{
  "d_model": 96,
  "norm_eps": 1e-06,
  "attn_scale": 0.177,
  "init": "normal",
  "init_std_up": 0.0256,
  "lr_head": 0.00915,
  "grad_clip": 0.5
}
Each number is 128 + 32 x the weight over its row's rms, rounded and kept within 0 to 255. Layers, rows and columns count from 0. The size above them is the row's rms in percent of the matrix's.

# layer 6 MLP up, 320x96, rms 0.184, rows 211-246, columns 0-95
size [111  94  98 116 104  80 111  93  90 107  91 134 112  95  96  92  95 108  86  90 108  98 104 106 105  91 108 105 106 111 102 104  90  88  94 100]
[[108 171 149  58 150 102 110 138 147  75 104 124 150 115 145 116 136 145  69 154 185 140 157 182 180 125 143  89 102 139 152 175  88 173 166 103 140 138 131  92 154 126 108 125 127  57 134 133 132 119 112 137 112 139 147 101 130 130  91 180 104 179 179 107 106 166 121  49 100 166  42 138  92 133 149 149 150  94 139  88 132 177 125  91 110 178 153 172 114 135 120 147 116  77 104 175]
 [ 78 167 135  84 140  91 113 104 146 110 153  20 118 132  99 173 188 129 109 125 117  84  82 117 173 166 191 117 174 158 167 150 163 133 155 149 171 129 167  97 101 159 153 121 150 124 200 146 153 177  84  95 119 132 170  94  95 102 137 153 131 132 188  89 102 118 111 158 135  85 109 153  90 128 124 159 126 102 112 175 136 157 108 115 137 114 155 127  63 126  68 132 110 143 111 138]
 [162  93 120 112 148 158 132 141  93 113 138  68 151 116 146 150 171 178  67 122 158 102 128 141 227 123 131 121 114 132 193 162 136 131 143 108 121 101  98 166  73 128 170   9 159 139  73 116 152 161  88  84 139 122 154  89  90 129  79 165 165 139 122 130 146 167 166 132  88 157  99 111  76 125 153 150 136 133 127 111 123 123  95 128 138 158 110 180 141 149 122 177 130 118 101  98]
 [163  89  95 132 113 145 101 143 148 117 148  99 142 113 166  93 130 151 131 110 134 142 110 182 113 113 156 136 105  91 109 122  66 174 133  94 160 111 112 141 100 145 173  89 172 107 123 182  63 167 148 112  78 103 149  64 109 126 120 159  94 135 139  85 141 191 164 146  93 129  61 187 151 108 166  67 140 144 195 133  77 186 118 105 117 192 130 149 141 152 165 131 154 160 105 162]
 [162 160 193 116 105  59  86 105 123 143 147 121 151 122 129 104 114 124  73 124 144 149 138 182 132 148 107 155 121 134 149 124 117 171 138 131 178 168 112 171 113  93 124 150 168 161 156 163 122 151 116  83  93 107 196  69  41 140 131 131 106 104 156 117 123 115 117 149 143 121 123 171 113  88 131  90 140  55 175 162 119 175 126 123  30 148 166 127 104 101 101 136 133 105  95 190]
 [ 79  65 193 112 178 123 190  90 131  79 150  98 164 157 143 137 182  89 110 173 109  85  93  79 128 196 166 119 121 134 126 131  70 158 167 119 132 184 133 139  81  86 100 161 172 131 140 120 156 124 159 105 102  82 183 142 104  81 124  95 144 139 100 151 101 136 115  89 109 163 158 147 131 109 113 139 178 130 163 103 118 113 150 124 147  94 141  89 129 159  88 170 120 166  97  79]
 [141 150 171 109  78 122  93  37 148  64 152 103  98  75 121 139 148 122 154 115  86 113 148 144 135 126 163  94 127 125 128 144 119 160 136 143 149 106 120  98 165 109  72  66  87  95 139 170 117  81 108 128 115 132 144  47 138 122 129 168  98 212 133  84 129 162 201 132 123 123  89 182 151 138 129 116 127 130 157 158 118 144 131  92  78 145 161 157 113 188 159 125 132 120 133 192]
 [138 142  95 142 116  26 102  73 146 105 105 178 126  93  82 150 172 126 103 162 162  79 150 120 143 108 160 116 106 141 111 112 115 142 169 103 212 176  86 187 122 135 153 101 104 143 152 109 102  67  94 129  66 124 172 127 133 218 115 125 188 150  99 125 107 124 131 144 159  96 123  75 161 145 118 135 175 139 166 101  76 145 114 111 115 140 100 129 122 134 120 134 143 144 142 177]
 [109 105  98 137  79 102 124 124 152  81 154  88 152 125 148 115 153 125 107 151 151 123 137 102 125 148 172 139 131 191 145 173  85 172 137 114 116 102 152 133 130 172 133 114 192  55 125 167 158 136 106 125 157 109 104  78  95 175 137 163 137 169 136  42 108  84 126  93 113 116  74 171 111 122 111 156 112  88 122 166 149 160 174 105  90 193  98 135  71 168 127 134 119 148 103 209]
 [120 104 170 141 126 159 144 130 115 115 122 149 118 117 111  70 103  93 136 111 135  36 139 199 139 100 137 161 151 123 139 126  87 128 136  62 137 125 149 100 161 135 157 114 165 112 165 130 213 137 143  96 157  62  77 121 131 116 121 158 113 151 149  88  97 134 177 124  62 138 107 165 118 134 151 107 132 123 138 173  82 148 111  82  69 132 180 149  85 147 130 207 149 123 104 195]
 [ 93 146 187 102 139 156 122 159 138 116 119  69 192 149 146 134 147 140 124 193  99 111  62 104 134 160 160  81  92 143 205 138 120 167 167 168 124 163 159 154  74 117 125 123 116 160 178 173 168 153 147 107  85  69 160 131  65 115 140 118 112 130 140 149  96 121 106 155 100 125 150 104 179 115 113 113 137 123 184 100 127 104 179  86 104 111 110  96  58  87 106 155 107 152 158 132]
 [136 146 150 151 110 115 102 108 150 100 166 161 162 121 120  96  99 146 131  97 207 135 151 148 157 103 119 119 116 145 126 141 123 219 153 124 156 115 129 101  41 141 128  88 163  96  98 168 119 160  60 125  99 147 152 117 103 157 104 127 140 126 143 124 137 141 151  48 134 122 112 135 151 107 121 126 115  71  99  45 107  66 118  95  99 167 167 206 134 152 152 149 120 131 136 205]
 [ 74  68 162 129 167 151 119 169 128  98 109 121 178 141 194 118 138 114 153 160 151  65 126 148 141  91 103 162 106 194  98 113 104 150 139  88 131 138 167 153  93 137 185  73 174 110  56 168 118 147 160 107 150 117 104 123 140 109 107 181  87 166 134 103  62 170 134 124  64 120 102 163 155 143 155 112 138 170 137  87 104 111 135  73 121 108 140 143  86 133 173 160 105 117 105 160]
 [145  93 119  92 109 133  62  95 166 133 114 129 111 115 113  58 115 125 107 190 138  87 105 140 126  99 139  71  71 170  93 108 128 131 202 156 128 129 107  97 121  98 120 188  73  88  96 208 120  73  99 120 147 134 182  56 131 188 106 128 126 133 130  83 150 162 151 105 151 105 106 130  52 151 140 127 126 107 135 178 157 100 114 116 119 143 157 141 160 158 141  93 122 135 145  99]
 [138 119  79  60  94 100 157 125 107 101  88  60 115 108 175 115 138  90 105 124 122 124 177 185 150  52 140 155 148 141 186 139 160 145 150 164  68 158 119 122 157 161 147 121 140 109 171 118 165 156 126 116 153 137 124 142 146 186 145 187 132 116 155  73 109  82 131 109 111 148  43 115  88 131 140 101  86 109 184 141 146 129 157 132 132 139 111 194 100 126 119  89 161  92  86 101]
 [142  99 156  79  97 135  88 112 133 110 106 134 125 110 141  98 126 124 131 196 113 134 149 148 195  87 171 121  90 122 102 184 113 216 166 155 145 179 162 109 134 136 136 169 159 135  92 172 214 159 111 122 160 121 107 103 128 120 107 139  98 155 153  87  92 145 117 120 113 105  79 165  63 117 141 104 160 135 177 144 147  80 182  99  55 133  96 118 131 133 168 129  87  82 119 132]
 [150 111  81 129 143 142  92 112 172  86 141  82  92 122 163 120 144 121  89 139 151  92 168 155 141 120 149 139 141 186 201 131 115 156 151  57  90 154 104 124 137 130 121  54 184 149  82 205  76 149 107  87 133 122 150 127 120 107  74 141 116  92 145 122 123 116  67 138 127 158 106 176 153  99 211 153  95 100 164  87 127 124  74 146 141 137 160 136 146 119 167 177 109 127 146 134]
 [157  79 181 145 139 126 116  86  78  75 103 158 179  88 102 142 133 113  77 132 109  90 101 136  99 158  90 160 172 144 204 124 100 117 138 107 216 147 110 144 144 148 137 109 166 148 116 152 152 144 126 101 105 129 172 103 115 140 144 215 105 131 117 146 147  79 178  94 125 127 125 156  97 149 139 126 180  92 106 151 111 133 140 115  69 132 135 126 118 204 103 104 150 186  66 126]
 [152 110 104 118 154 162 128 100 140  97  80  98 106 123 215 131 110  75 130 156 146 117 171 109 155  84  91 162 142 114 199 136 101 169 144  93  70 141 158 150 168 128  99 115 160  87 144 203 101 158 106 106 176 125 175 112 142 114 117 147 188 114 135 147 113 108  82 100  86 201  70 102 124 121 194 100 136 115  89 130 132 106 141  85  93 165 104 148 130 158 164 107 133 125  98 154]
 [113 118 144 122 134 152  91  67  93 105 117 109 203 127 156  93 105 112 139 131 159 131 135 175 125 172 102 150 130 156 146 121 108 105 141  80 194 106 173 136 103 126  28 102 122  76 130  87 136 158  77 127 122 155  71 116 151 129 169 139 118 134 128  79 140 133 133  67  66 106 134  58 100 166  89 132 181  71 150 122 164 140 168 149 115 109 150 146  97 168 172 110 149 165 124 124]
 [126 130  82  93 170 175 100  85 107  66 104 125 136 108 114 148 138  75 141 106 117  85  71 181 115 112 114 129  90 158 207 146 111 133 142  53 161 128 122 122 170 168 133 102 116 146 141 127 170 160  84  99 152 103 158  85 126  95 147 172 167 146 138  87  96 146 115 139  75 113 115 167 136  99 109 165 116 126 188 156 180 129 160 104 142 115 195 141 148 175 151 136 113 193  93  95]
 [164 163 126 153 126 186  78 146 118  76 158 131 167  99  79 149 106 118  97  96 141  53 127 175  99 131 123 105  83 109 155 147  89 187 154 123 128 102 123 180 112 169  91 127 146 141  83 212 121 154 150 104 143 103  95 100 136 165 105 163 123 129 177  99 127 130 153 107 128  66  97 124  85  97 157 139 140 119 124 127 115  82  25 121 122 119 137 134 160 164 148 114 153 177 111  80]
 [123 123 208 107 118 134  60 149 145 128 110 100 191 102 106 129  94 133 161 112 162 112  57 203 138 110 131 182 114 191 135 130  66 152 152 139 135  87 186 206  85 147  86  85 182 143 110 141 103 105 160  88 111 144 119  83 138 100  95 143 148 120 166 106 115 148 151 147 123 122 115  85 161 138 147  98 169 113 104 177 120 165 114  96 107  96 111 130  75 158 145 143 106 151 112 135]
 [143 108 134  98 148 117 132 152  93  85 138  99 102  74 107  83 167 117  65 118 104 115  76 147 141 160 134  82 138 139 140 165 142 146 144 121 130 157 127 137  96 108 184  84  87 124 164 119 182  85 111 118 122 168 154  57  92 126 116 199 166 193 139 105 164 140 133 106  92 158  87 190  98 119 117 207 120  73 158  97 166 141 158 126 177 139 173  96 148 136 106  75 123 118 127 112]
 [ 84 107 100 151 113 139 158 140  93 101 103 119 133 103 163  88 158  76 164 155 135  99  92  93 129 136 195 136 138 107 140 118  48 116 154  89  89 170 103 128 106 153 161  87 141  96 171 112 153 196 185 112 120 123 114  90 137 152  95 116 131 160 143  90 138 140 150 125 109 158 104 111  64 106 196 153 149 171 169 152 173 121  60 114 170 125  94 158 169 182  77 155 156 110 112 107]
 [165 125 147 158 197 127 152 162 111  61 154 134 143 180 155  74 140 150 170 135 159 131 118 143 136 109 177  98  48  94 113 137 146 130 124  96 146 137 128 162 134 120 104 113 132 104 134 136 128 124 183 135 106  74  44 135  86 122 122 126 132 155 129 140 103 137 148  85 143 133 107 155 143  75 185 142  97 116 195  50  89  99 127  60 141 201 133 147 136 142 145 135 149  78 106 163]
 [151 102 141 122 149 176 129 109 104  82 129 177 186 122 108 115 137 128 139  94 177  73 159 128 111 140 132 175 123  47 144 148  91 171 134  95 167 125 130 124  80 134 101 118 128 103 183  93 188 133 177 122 147  70  93 133  82 161  96 166  98 184 104 123 117  99 143 129  99  81 100 149 130 106 109 158 112 121 186 178 141 107  60 145 111 196 107 109  81 176 134 108 168 123 122 102]
 [158 121 135 102 135 112  84 114 181 101 181 114 127  96 163 107 138 125 138 129 212 145 140 187 187 176 145 168 102 122 121 116 118 123 137 113 102 128 172 130  78 120  79  88 202  92 140  73  94 154 109 112 135 141 108  92 118 101  87 153  71 118 173  86 122 146  83  87 142 134  83 153 143 122 175  93 124 104 115 132  83 119 134 107  91 197 141 157  76 151 137 148 137 102 147 199]
 [ 17 124 127  83 136  90 144 124 104 118 138  99 215  75 124 134 133 140 114  86 163  93 125 146  98 177 117 148  83 157 148 138 129 103 165  98  93 127 115 187 194 132 149 131 120 121  77 181 139 155  98  92 108 133 168 106 136 139 104 159 198 148 122  70 115  92 130  99  89 125 117 100  93 138 126 153 128  75 179 138 131 119 151 143 157 108 129 151 121 113 138 164  97 196 116  91]
 [162 116 145 100 144 120  93  84  72  97 118 134 102  56 104 138 136 140 137 103 161 141  96 190  86 170 132 106 106 130 157 137 124 164 147  74  94 141  94 115  98 140 150  99 159 137 114 198  80 106  63  74 127 172 148 102 119 214 103 151 117 127 143 118 133 108  75 117 127 196 130 179  68 109 179 140 176  80 139 114 142 171 102 111 118 127 119 160 164 183 134 147 123 134 136 136]
 [157 105 124 123 142 134 120  96 161 102 107 122 127 139 189  86 141 105 144 113 181  76  89 134 135 115 181 134 161 157  96 147 106 173 162  74  81 124 147 105  67 127 121 100 180 147 141 122 119 225 151 133  73  76 101 129 122 159 113 150 102 133 211 167 133 195  98 110 131 148 126 161 146 142 131  96  80  90 141 128 104  97 112 107 119 138 143 181 141 102  81 114 108 115 101 204]
 [149 171 135 106 126 174 106  62  98  72 148 169 172  62  87  76 127 105 128  85 148 127 152 100 104 179 164 142  80  62 145 150 141 157 147 126 161 188 160  86  75 143 116 136 114 122 151  80 121 174 152 124 146 153  61 124 109 122 137 129 156 157 103 118 124 115 108 133  82  96 121 122  54  76 141 150 198 151 157 143 126 115 154 119  87 144 141  94 149 188  97 110 147 139 132 116]
 [115 129 141 110  94 142 138 150 192 123  96 130 118 136 163  89 105 106 133 130 145 111  80 143 173  92 178 136 125 144 134 125 125 177 159 111  83 120 181 187 130 166 111 129 163 100  99 165 103 122 201 111 145 120  98  97 126 112 120 127  95 120 178 132  39 160  98 140 112 142 129 140 171 139 150 123 117 123  95  74  84 112 111  81  62 168 126 169  59 100 164 169  88 107 112 207]
 [140 130 121  98 127 142 139 130 100 119 136 130 143  70 133  91 155 137  67 118 139 125  64 123 128 145 101 136 107 118 190 125 148 171 205 137 163 223 158  64 118 138 152 109 113 140 165  69  98 166 128  86  93 171 192 128 102 140  82 138 138 135 120 119 115 130 127  92  58 130 155  84 103 123 156 160 149 170 138  89  89  75 110 151  90 104 148 100 162 152  74 159 111 166 114 102]
 [ 62  65 132 138 108 137 110 140  81 103 100 148 171 151  81 187 122  68  82 163 105  79 138 127 114 100 135  68 121  77 188 149 104  92 144  89 190 124 117 144 148 152 143 141  75 124 155 113 157 179 153 118 124 119 105 101  98 122 126 123 120 112 126  75 136 144 178  76  98 130  95 112 147 119 110 171 136 157 190 129 110 178 156 115 157 161 174 169 143 198 152 149 168 147 114 115]
 [115 144  93  72 137 148 124  81  91 117 114  90 180 157 167  74 165  94 144 172 169 117 157 145  79 115 158 158 118 122 176 120 127 143 159  95  97 150 115  60 148 121 159 131 194  73 164 119  68 120  58  81 136  91 132 138  90 180 108 148 155 175  83 112 111 144  99 119 127 168 146 156  70 114 130 109 178 122 116 112 131 118 127 136 148  99  89 148 151 190 181 145  94 109 102 122]]
# layer 6 MLP down (transposed), 320x96, rms 0.18, rows 211-246, columns 0-95
size [117  99  96 119  97  83 104  85 134 106  96 142 100 106  91  76  95 101  81  97 107  93 107 107  96  86 106 105 114 105  98  97  89  93  86 101]
[[ 97 153 102 187  65 122 151 156 112 164  83  58 182  79 119 136 165 152 153 150 133 127 139 143 143  75 168 171 192  89 117 134  71  97 165  94 135 105  79 144 142 116 124 124 118 110 126 107 113 110 112 113 148  90  89 101 182  94 118 125 145 164 147 130  91  71 163 142 148 116 134 152  89 146 114 115 126 121 150  71 122 114 165 176 161 157 108 113 175 193 109 153 148 140  70 193]
 [125  48  91  83 150  61 130 133 173 141 147 106 137 103 152 199 129  47 168 110 119 171  79 127 114 160 126 142  70  79  97 112 201 176  95 105 136 171 108 133  97 122 164 124 181 104 108 157 143 166 122 143 145 130 155 143  80 103 133 144 134 124 141  80 123 128 144 186 129 128 138 118 159 119 137 150 155  69 126 152 161 114  91 167 135  75 177 118 114  89 102 141 148 112 139  77]
 [133 182  89  88 134 104 156 118 144 116  87  84 177  80 102 138 149 125 100 115  90 120  77 204 141  90 137 163  74 111 141 140 104 122 123  92 157 118 110  97 120 103 182  91 120 138 130 166 106 123 132 159 130 112 136 157 142 135 112 131 133  66 130 151 161  61 121 165  58 138 151  98 138 174 191 132 126 111 113 156  73 119  82 129 121 215 116 170 131 178  96 160 172 132 117 181]
 [137 147 100  55  88  87 129 162 105  76 191 100  44 114 164 109 118 153 113  38 145 182 162 148  99 157  76 178 119 113 118 114  95 107 176 116  76 142 147 181 109 166 161 167 175 169 109 106 101 119  81 133 136 111 183 120 144 156 104 119 125 123 109  93 126 129 156 148 137 113 128 117 139 126 121 115 159  81 129 111 133 160 166 167  86 164 142  97 144 156 139  88 168 118 163 106]
 [ 92 169 149 146 130  88 116 109 119 135 164 105 135 147 168 154  92 112 168  60 136  93 153 136 113 131 126  45 200 150 118 146 190  71 140 113 136 157 115 111  96 151 185 140 151 162 122 143  76 168 103 156 159 119 121 105 103  87 145 132  74 177 128  83 194 214  90 114 122 137 110 104 104 152  84 143 144  96 125 103  60 129 128 162  86 155 158 134 133 106 136  84 115 114 120 143]
 [171 132  88 148 127 141  97 155  91 146 103 156 141 119 108 169 121 172 115 108 130 150 106 132  54 133 123 124 129  97 120 108 159 133  34 127  90  79 122 141 134 114 157 110 140 172  83 112 102  99 133 161 142 157 134 185 101 142 172  81 154 184  90 122 197  99 170 132 106 134 155 105 152  58 197 143  88 106 135 119 131 173 139 109  52  98 126 164 116  95 168 119 143  83 143 173]
 [156 129 152 118 120 153 146 114 123 112 154 137 131 113 181  80 103 145 207 141 119 114 143 120  96 119 150 207 127 125  69 123  98 108 164  64 108 112  53 116 159 104 128 142 169 169 142 176 118  96  32 115  91 210 169 105 118 117 109 107 158 152 173  88  89  88 122 141 173 104 111 138 180 142 143 115 162 135  93 124 140 170 166 146 158 107 108  91 141 130 127  88 127  90 147 139]
 [162 124  66  84 102 148 119 160 117 166   8 133 110 153 160  99 157 148 198 139 141 168 135 114 129 141 125 104 111 128 134 121 117 105 108 130 110  89 151  87  95 136 183 131 195 153 127 144  99 159  60 113 123 132 173 136 210  82 168 104 100 129 158 101 199 118 131 138 125 148 127 128  87 139 151  92 107 142  98 156 130  65 122 100 157 145 128 100 127 110 117 113 113 196 127 121]
 [130  82  44 120  76 102 128 161 160 123 144 139 110 141 174 128 154 125 142 137 121  88  89 136 174 155 203 142 113 148 140  88  95  99 149 128 178 111 107 232 156  85 116 159 184 120 118 203 115 113  81 149 172 138 113 101 142 131  92 111 190 140 122  88 137  73 106 140 140 130 135 100  84 104 168 112 158 100 135 112 121 135 181 139 110 115 169 151 131 117 139  61 107 111 123 151]
 [126 137 154 113 167 108 146  79 129 137 187 110 133 126  50  46 127 154 119  66 146 145 145 201 107 123  61 100 143 124  70 111 156  86 141  76 120  92 104  82 123 188  95 175 137 133 119 174 122 124 150  88 132 103  69  89 128 134 166 100 146 176 145  97 149 127 156 113 111 144 155 115 149 169 130  92 152 129 181 188 141 114  95 137  89 173 168 126 119 128 178 138 120 116 134 131]
 [151 155 100 130  98  81  81 183  89 152  34 118  84 117 139 142 117 158 127  98 117 148 134 112 130 113 130 104 138 105 125 131 150 142  77 176  98  83 157 150 224 109 117  99 152 137 118 158 133 167 163 177 126 102 123  87 178 101 148  87 176  73 147 119 180 184 149 141 129 131 150 128 115 148 118 172 102 100 102 178 143 105  73 135 105 130 133 146  90 208 156 100 147 120 139 108]
 [119 126 123 115 110 173 156 138 133 151 167 141  78 194 130 130  59 112 129 104 124 121 154 160  96 163 103 148  73 122 150 153  79  92 158 199 117  45 118 142  99 152 161 114 157 105  93 148 138 169 110 107 145 101 169 102 116  82 148 157 170 155 180 108  73 165  84 125 167 212 130  70 123  78 142 155 104  76 106 132 137  84 149  87 138 121 147 164 125 142 133 123 109 143 154 119]
 [ 88 121 158 131 125  94 121 190 101 171 104 119 189  70 144 138  77  99 192 162 127 173 103 121 128 108 177 101 125 186  84 170 118  89 149 111 143 132 118 163 157 116  98 103 154 156 101 137  81 180 112  80 121  63 171 167 103 117  81 112 120 154 109 181 201 155  85 114 127 118 135 161  80 119 107 110 119 154 159 130 132 105 171 133 181 134 105 149 116 174 147  89  92 118 110 101]
 [146 113 188 160 160 137  86 147  94 122 107 159 134 133 146 142  99 151 150 163 119  70 111 109  91 119 111 141  83 136 109 146 132  73 175  84  97  97 169 133 125 116 192 156 128 174 130 193 145  62  32 106 134 103 127  72  68 122 143 133 132 104 216  94 104 136  84 134 154 180 103 160 158 125 135 144 118 159 120 180 148 143 130 139 170  97 170 117 139  96 125 117 121  84 128 116]
 [120  80 116 168 155 159 138 149 157 144 186 130 107 151  92 193  91 132 105 158 142 126 100 148  82  99 118  79 153 145 116  74 103 157 121  96  96 101 144 136 178 131  69 138 124 140 148  89 136 189 166 156 116 128 126 218 208 172 127 167  91 141 133 149 165 118  62  99  95 140 140 150 149 130 120 125  96 120 101 120 124  78  84 132  95  92 106 155 141 141 188 146 124  57 116 114]
 [137 110 159 141 143 160  94 114  98 145 133 129 123 115  85 165 110 137 127 126 152  79 109 129  60 104  93 145 142 201  67 152 171  60  72 182 127 109 135  92 140 113  66  75 165 168 121 154 150 120  83 120 128  75  82 122 159 117 201 142 128 168 116 153  96 173 159 166 109 174 152 134  92 137 171 164  80 143 129 160 112 155 114 137 130  74 119 110 147 125 177 155 153  98 158 103]
 [ 92  83 109 182 126 129 165 180 123 190 109 118 169 121  99 163  78 126 106  83 127 164 111 154 161 112 139 144 179 152 221 130 166 129  69 133 143  90 150 153 120 149  91 156 116 191 127 116  85  80 160 155 152 115 119 142  83 177 130 124 106 133 125 102 168  37 144  85 110 159 108  90 145 133 128 104 139 140 127 133 135  39 115  77  78 131 113 144 158 135 131 123 137 122 126 144]
 [115 115 157 159 140 129 108 116 111 111 125 130 110 131  43 178 135  83 148 126 194 111 149 181 100  92  66  82 173 164 176 109 116 148 119  68 141 212 157 126 175 105 127 141 101 102 117 111 148 147 136 154  76 102  46  70 149 172 144  91 146 125  90 128 105  48 126 140 138 122 143 120 134 169  75 161 130 139 112 100 142 171 156 110 139 104 162 138 128 102 135 154 135 130 167 151]
 [109  88 198 181 122 141  71 131 186 163 126  99 195 133  72 172 168 111 199 113 133  45 101 172  94 111 118 156 155 133 136 156 142  96 122 109 129 138 171 106 112 148  92 141 123  95 116 156 145 151 174 136  93  85 110 168 139 171  80 100  83 134 137 129 177 158  93  96 115 148 194 153 140  68  79 172 104 147 102 111 152 149 130 108 113 121  94 132 131 105 114 134 133 117  96 120]
 [127 152 110  84  77 140 157 137 157 120  86 173  67 109 134 146 145 106 121 117 110  95 116  94 115  31 165 126 132 195  92 131 100 131  63  99 102  91 150 149  97 145 201 112  93 231 140 110 156 138 116 159 137 132 121 122 171  87  98 129 105 150 129 138 169 161 160 162 144  95 190 153 145  80 134 137 156 173 122 157 110 152 114  78 144  86 134  98 116 108 123 136 126 156 143  92]
 [151 181 134 151 182 144  94  64 152 126 149 150 120 110 167 131  87  83 104 115 106  85 118 146 113   0 204 127 158  93 116  91 115 143 117 117 109 212 115 200 121 108 169 136 137 123 168 162 130 170 155 112 142 155 112 184 129 105 135 168 120 142 161  98 108 174 135  78 104 128 118 128 144 171 118 112 117 146 115 159 120 110 155 127 116  99 114 145 117 124 147 124  82 131  83  98]
 [140 125  64 141 118 159 190 174 124 142  58 149 148  94 126 111 113  87 126 146 130 110 154 119 119 119  85 132 149 134 115 174  67 184 111 109 123 154 117 153 137 148 122 165 177 135 155 142  72 101 124 104 138 135 113  82  90 154 173 103 128 115 149 117 112 135 162 129  89 156 167 117 100 185 179 135  64 142  73 115 154  63 126 166 162 175 142 108 162 192 119 123 115  44  90 103]
 [117 111 144 187  99 148  73 185 181 148 139 125 153 125 148 158 169  99 169 156  99 181 148 149 120  94 100 122 149 120 130 124 116 111 190 102 156  86 126  84 226  96  62 183 122 148 141 111  86 155  93  99 104 142  97  82 152 111 158 140  86  99 154 156  84  84 186 161  98 133 185 143 139 115 120  65 121 144 115 130 117 122  92  94 137 129 113 139 153 160 109  92 110 121 146  86]
 [191 104  58 137 138 155  86 121 122 154 148 118 139 157 141  90 202  92 150 123 161 102 131 124 160 109 166 105 142  82 108 111  68 191  84 179 135  79 111  70 114  93 177 145 143 125 105 123 142  71 125 136 169 138 129 125 195 148 195 183 150  96 118 154 149 130 160 169  73 142 157 124 161 147 153 125  80 122 142 109 105 119 124 122 113  82  72 114 137  87 133 128 143  83 121  92]
 [110 175 196 132  93  91 118 147 121 146 144 108  88  80  91 144 119 143 109 106  87 154 101 129  91 150 114 152 150 129 177 161  74 100 126 173 130 145 168  70 155 118 109 152 141 200  93  98 147 127 102 115 119 166 107 105  92 106 105 125 151 109  73 155 170 144 126 122 165 154 118 143 163  63  59 130 204  83 163  59 139 120 107 161 118 120 179 173 129 140 181 127 114 104 116 161]
 [156 153 119 109 132  85 173 161 114  86 148 148 107 104 149 155 154 133 158 103 182  98  56 152 149 126 160 195 112 105  60 104  91 135  57 143 194 130 112 152 132  46 112 140 104 135 152  55 143 131 119 140 144  91 197 147  85 116 106 160 129 129 162 138  81  99 142 151 165 106 111 101  90 114 159 105 111 201 175 140 121 149 157 140 168  97  88 101 137 128 118 153 136 145 114 123]
 [147 110 126 123  43 107 136 100 121 123 118 111 142 128 176 158 108 222 138  83 102 159  89 122 182 143  82 144 175 132 112 107 116 101  91  81 146 155 105 119  71 108 175 154 138  98 111 169 155 128 103 128 166 144 112 178 137  98 101  87 127 138  97 162  68 132 129 108  90 126 192 151 212 122 123  89 156 141 113 112 165 194 126 132 143 123 109 112 124 115 109 126 124 105 117 214]
 [126 108 134 147 108  88 130  94 136 179  63 107 100 121 155 144 106 111  99 128  27 134  93  87 133  75 119  98 148 122 119 124 158 184 104  54 100 122 160 159  89 169 150  92 173 132 156 155 156 131 164 177 109 132 209 113 173 158 150 160  99 118  82 139 147 159 137 141  90 109 117 141 103  80 159  89  95 176 129 111  96 178 152 138 128 174 119 193 124 134 124 136 123 119 123  87]
 [ 96 110 120 113 162 146 124 163 115 164 141 107  82  52 122 181  81 124 126  75 143 129  88 168  83 159 109 169  79  81 130 122 188  87 193 178 122 185 124  99 164 139 101 123 108 220 111 150 144 139  80 113 121 179 126 130 133 148 136 168 174 104 122  63 104  63 141 137 123 120 121 114 136 215 148 118 132 122 126 171 148 112 121 166 100 111 103 130 145 101 133 126 123 143 126 120]
 [149  97 115 174 147 141 137 105 121 122 135  83 109 116 122 120 153  83 123 100 151 129  97 106 109 115 197 143 168  98 227 165 123 116 114 177 125 156 138 137 148 189 137 103  56 154 125 118 159 133 156 158 160 129 158  90 125 139 160  73  87 140 114 157 141  84 128 118 154 148 124 120 135  81 141 155 138  41 148 175 148  82 149  77  88  88  80 153 154  57 142  98 158 108 130  87]
 [152 124 139 140 101 112 129 114 109  47  87 107  79 180 122 101 133 123 139 137 100  90 150 109 167  76 134 123 144 112 113 178 114 162 124 150 175 145 152 102 125 128 166  90 156 161 164 176  80 150  93 117 130  51  72 219 119 151 109 142  88 120 129  71 132 138 136 144 101 174 166 114 176 165 122 110  95 190 135 147  85 164 142 123 167 132 104  67 151 100 112 189 121 125 133 139]
 [ 68 118 134 151 173 139 110 135 100 101 127  66 154 204 130 103 140 170 124 199 122 110 134 143 108 160 133 113 154 155 165  96  91 196  34 137 107 152 141 166 121 106 105 146 129 186 148 173 118  90 164 178 113  78 164 139 118 120 123 102  74 149  99  88 117 151  91 138 153 137 130 122 144 146 174  93 105  48 127 184 109 113 159  93 129 144 115 137  77 114 133 166 121 113 130 144]
 [148  90 174 117 174 160  72 181 137 129 154 101 162 138  95 132  81 181  79 178 162 112 182 181  74 118  81 100 123 110 188 121  96  92 153 166 111 191 155 149 106 137 120 162 148 121  62 148 140 109 112 107 129 103 143 135  57  71  99 132 147 141 108 147 121 118  82 164 143 184 123 155  87 162  94 141  86 123 120 148 129 147 127  71 152 133 150 101 153  88 134  89 138 128 155 155]
 [145 133 117 143 155 122 155 135  71  93 118 157 106  79 165 125 140 131 187 127 117 178 157 125 155 145 144 116 140  87 105 116 158 137  97  96 108 130 117 111 121  89 120 117 118  82 175 134 134 159 215 110  76 110 168 121  78 151 125 160 130 129  81  66 123 135 134  84  43  97 101 129 133 139 152 120 195 111 195 130 103 142 173 136 163 187  88 160 142 207 113 147 112 120  76 122]
 [125 168 101 153 140 122 159 111 140 145  78 119 172 141 158 116 129 122 195  75 125 101 124 130 152 144 147 160 122 204  55 158 146 185  88 140 110 132  72  88 109 116  91 155 161 141 108 128  93 107 102 126  65 127 122 129 137  92 181 124 167 106  98 112 121 125 197 105 122 116 124 172 188 109 150 115 200 157 130 149 143  98 136 150 191 141  87  94 119  72 123 123  74  71 122 114]
 [ 67 118 141  73 125  85 106 112 120 135 149  72  87  99 185 126 164 184 139  79  78  67 109 202 135 139 196 124 116 132 129 117 110  85 127 162 116 200 118 153 198 108 153 165 156 121 130 162 103  91 138 132  86 147 134 146 144 123 124 142 149  73 143 143 112  69 181 131 141 131 134  95 153 140 120 101 116 150 175 122  86 166 149 111 106 139 141 105 151 190  94  78 127 101 125 156]]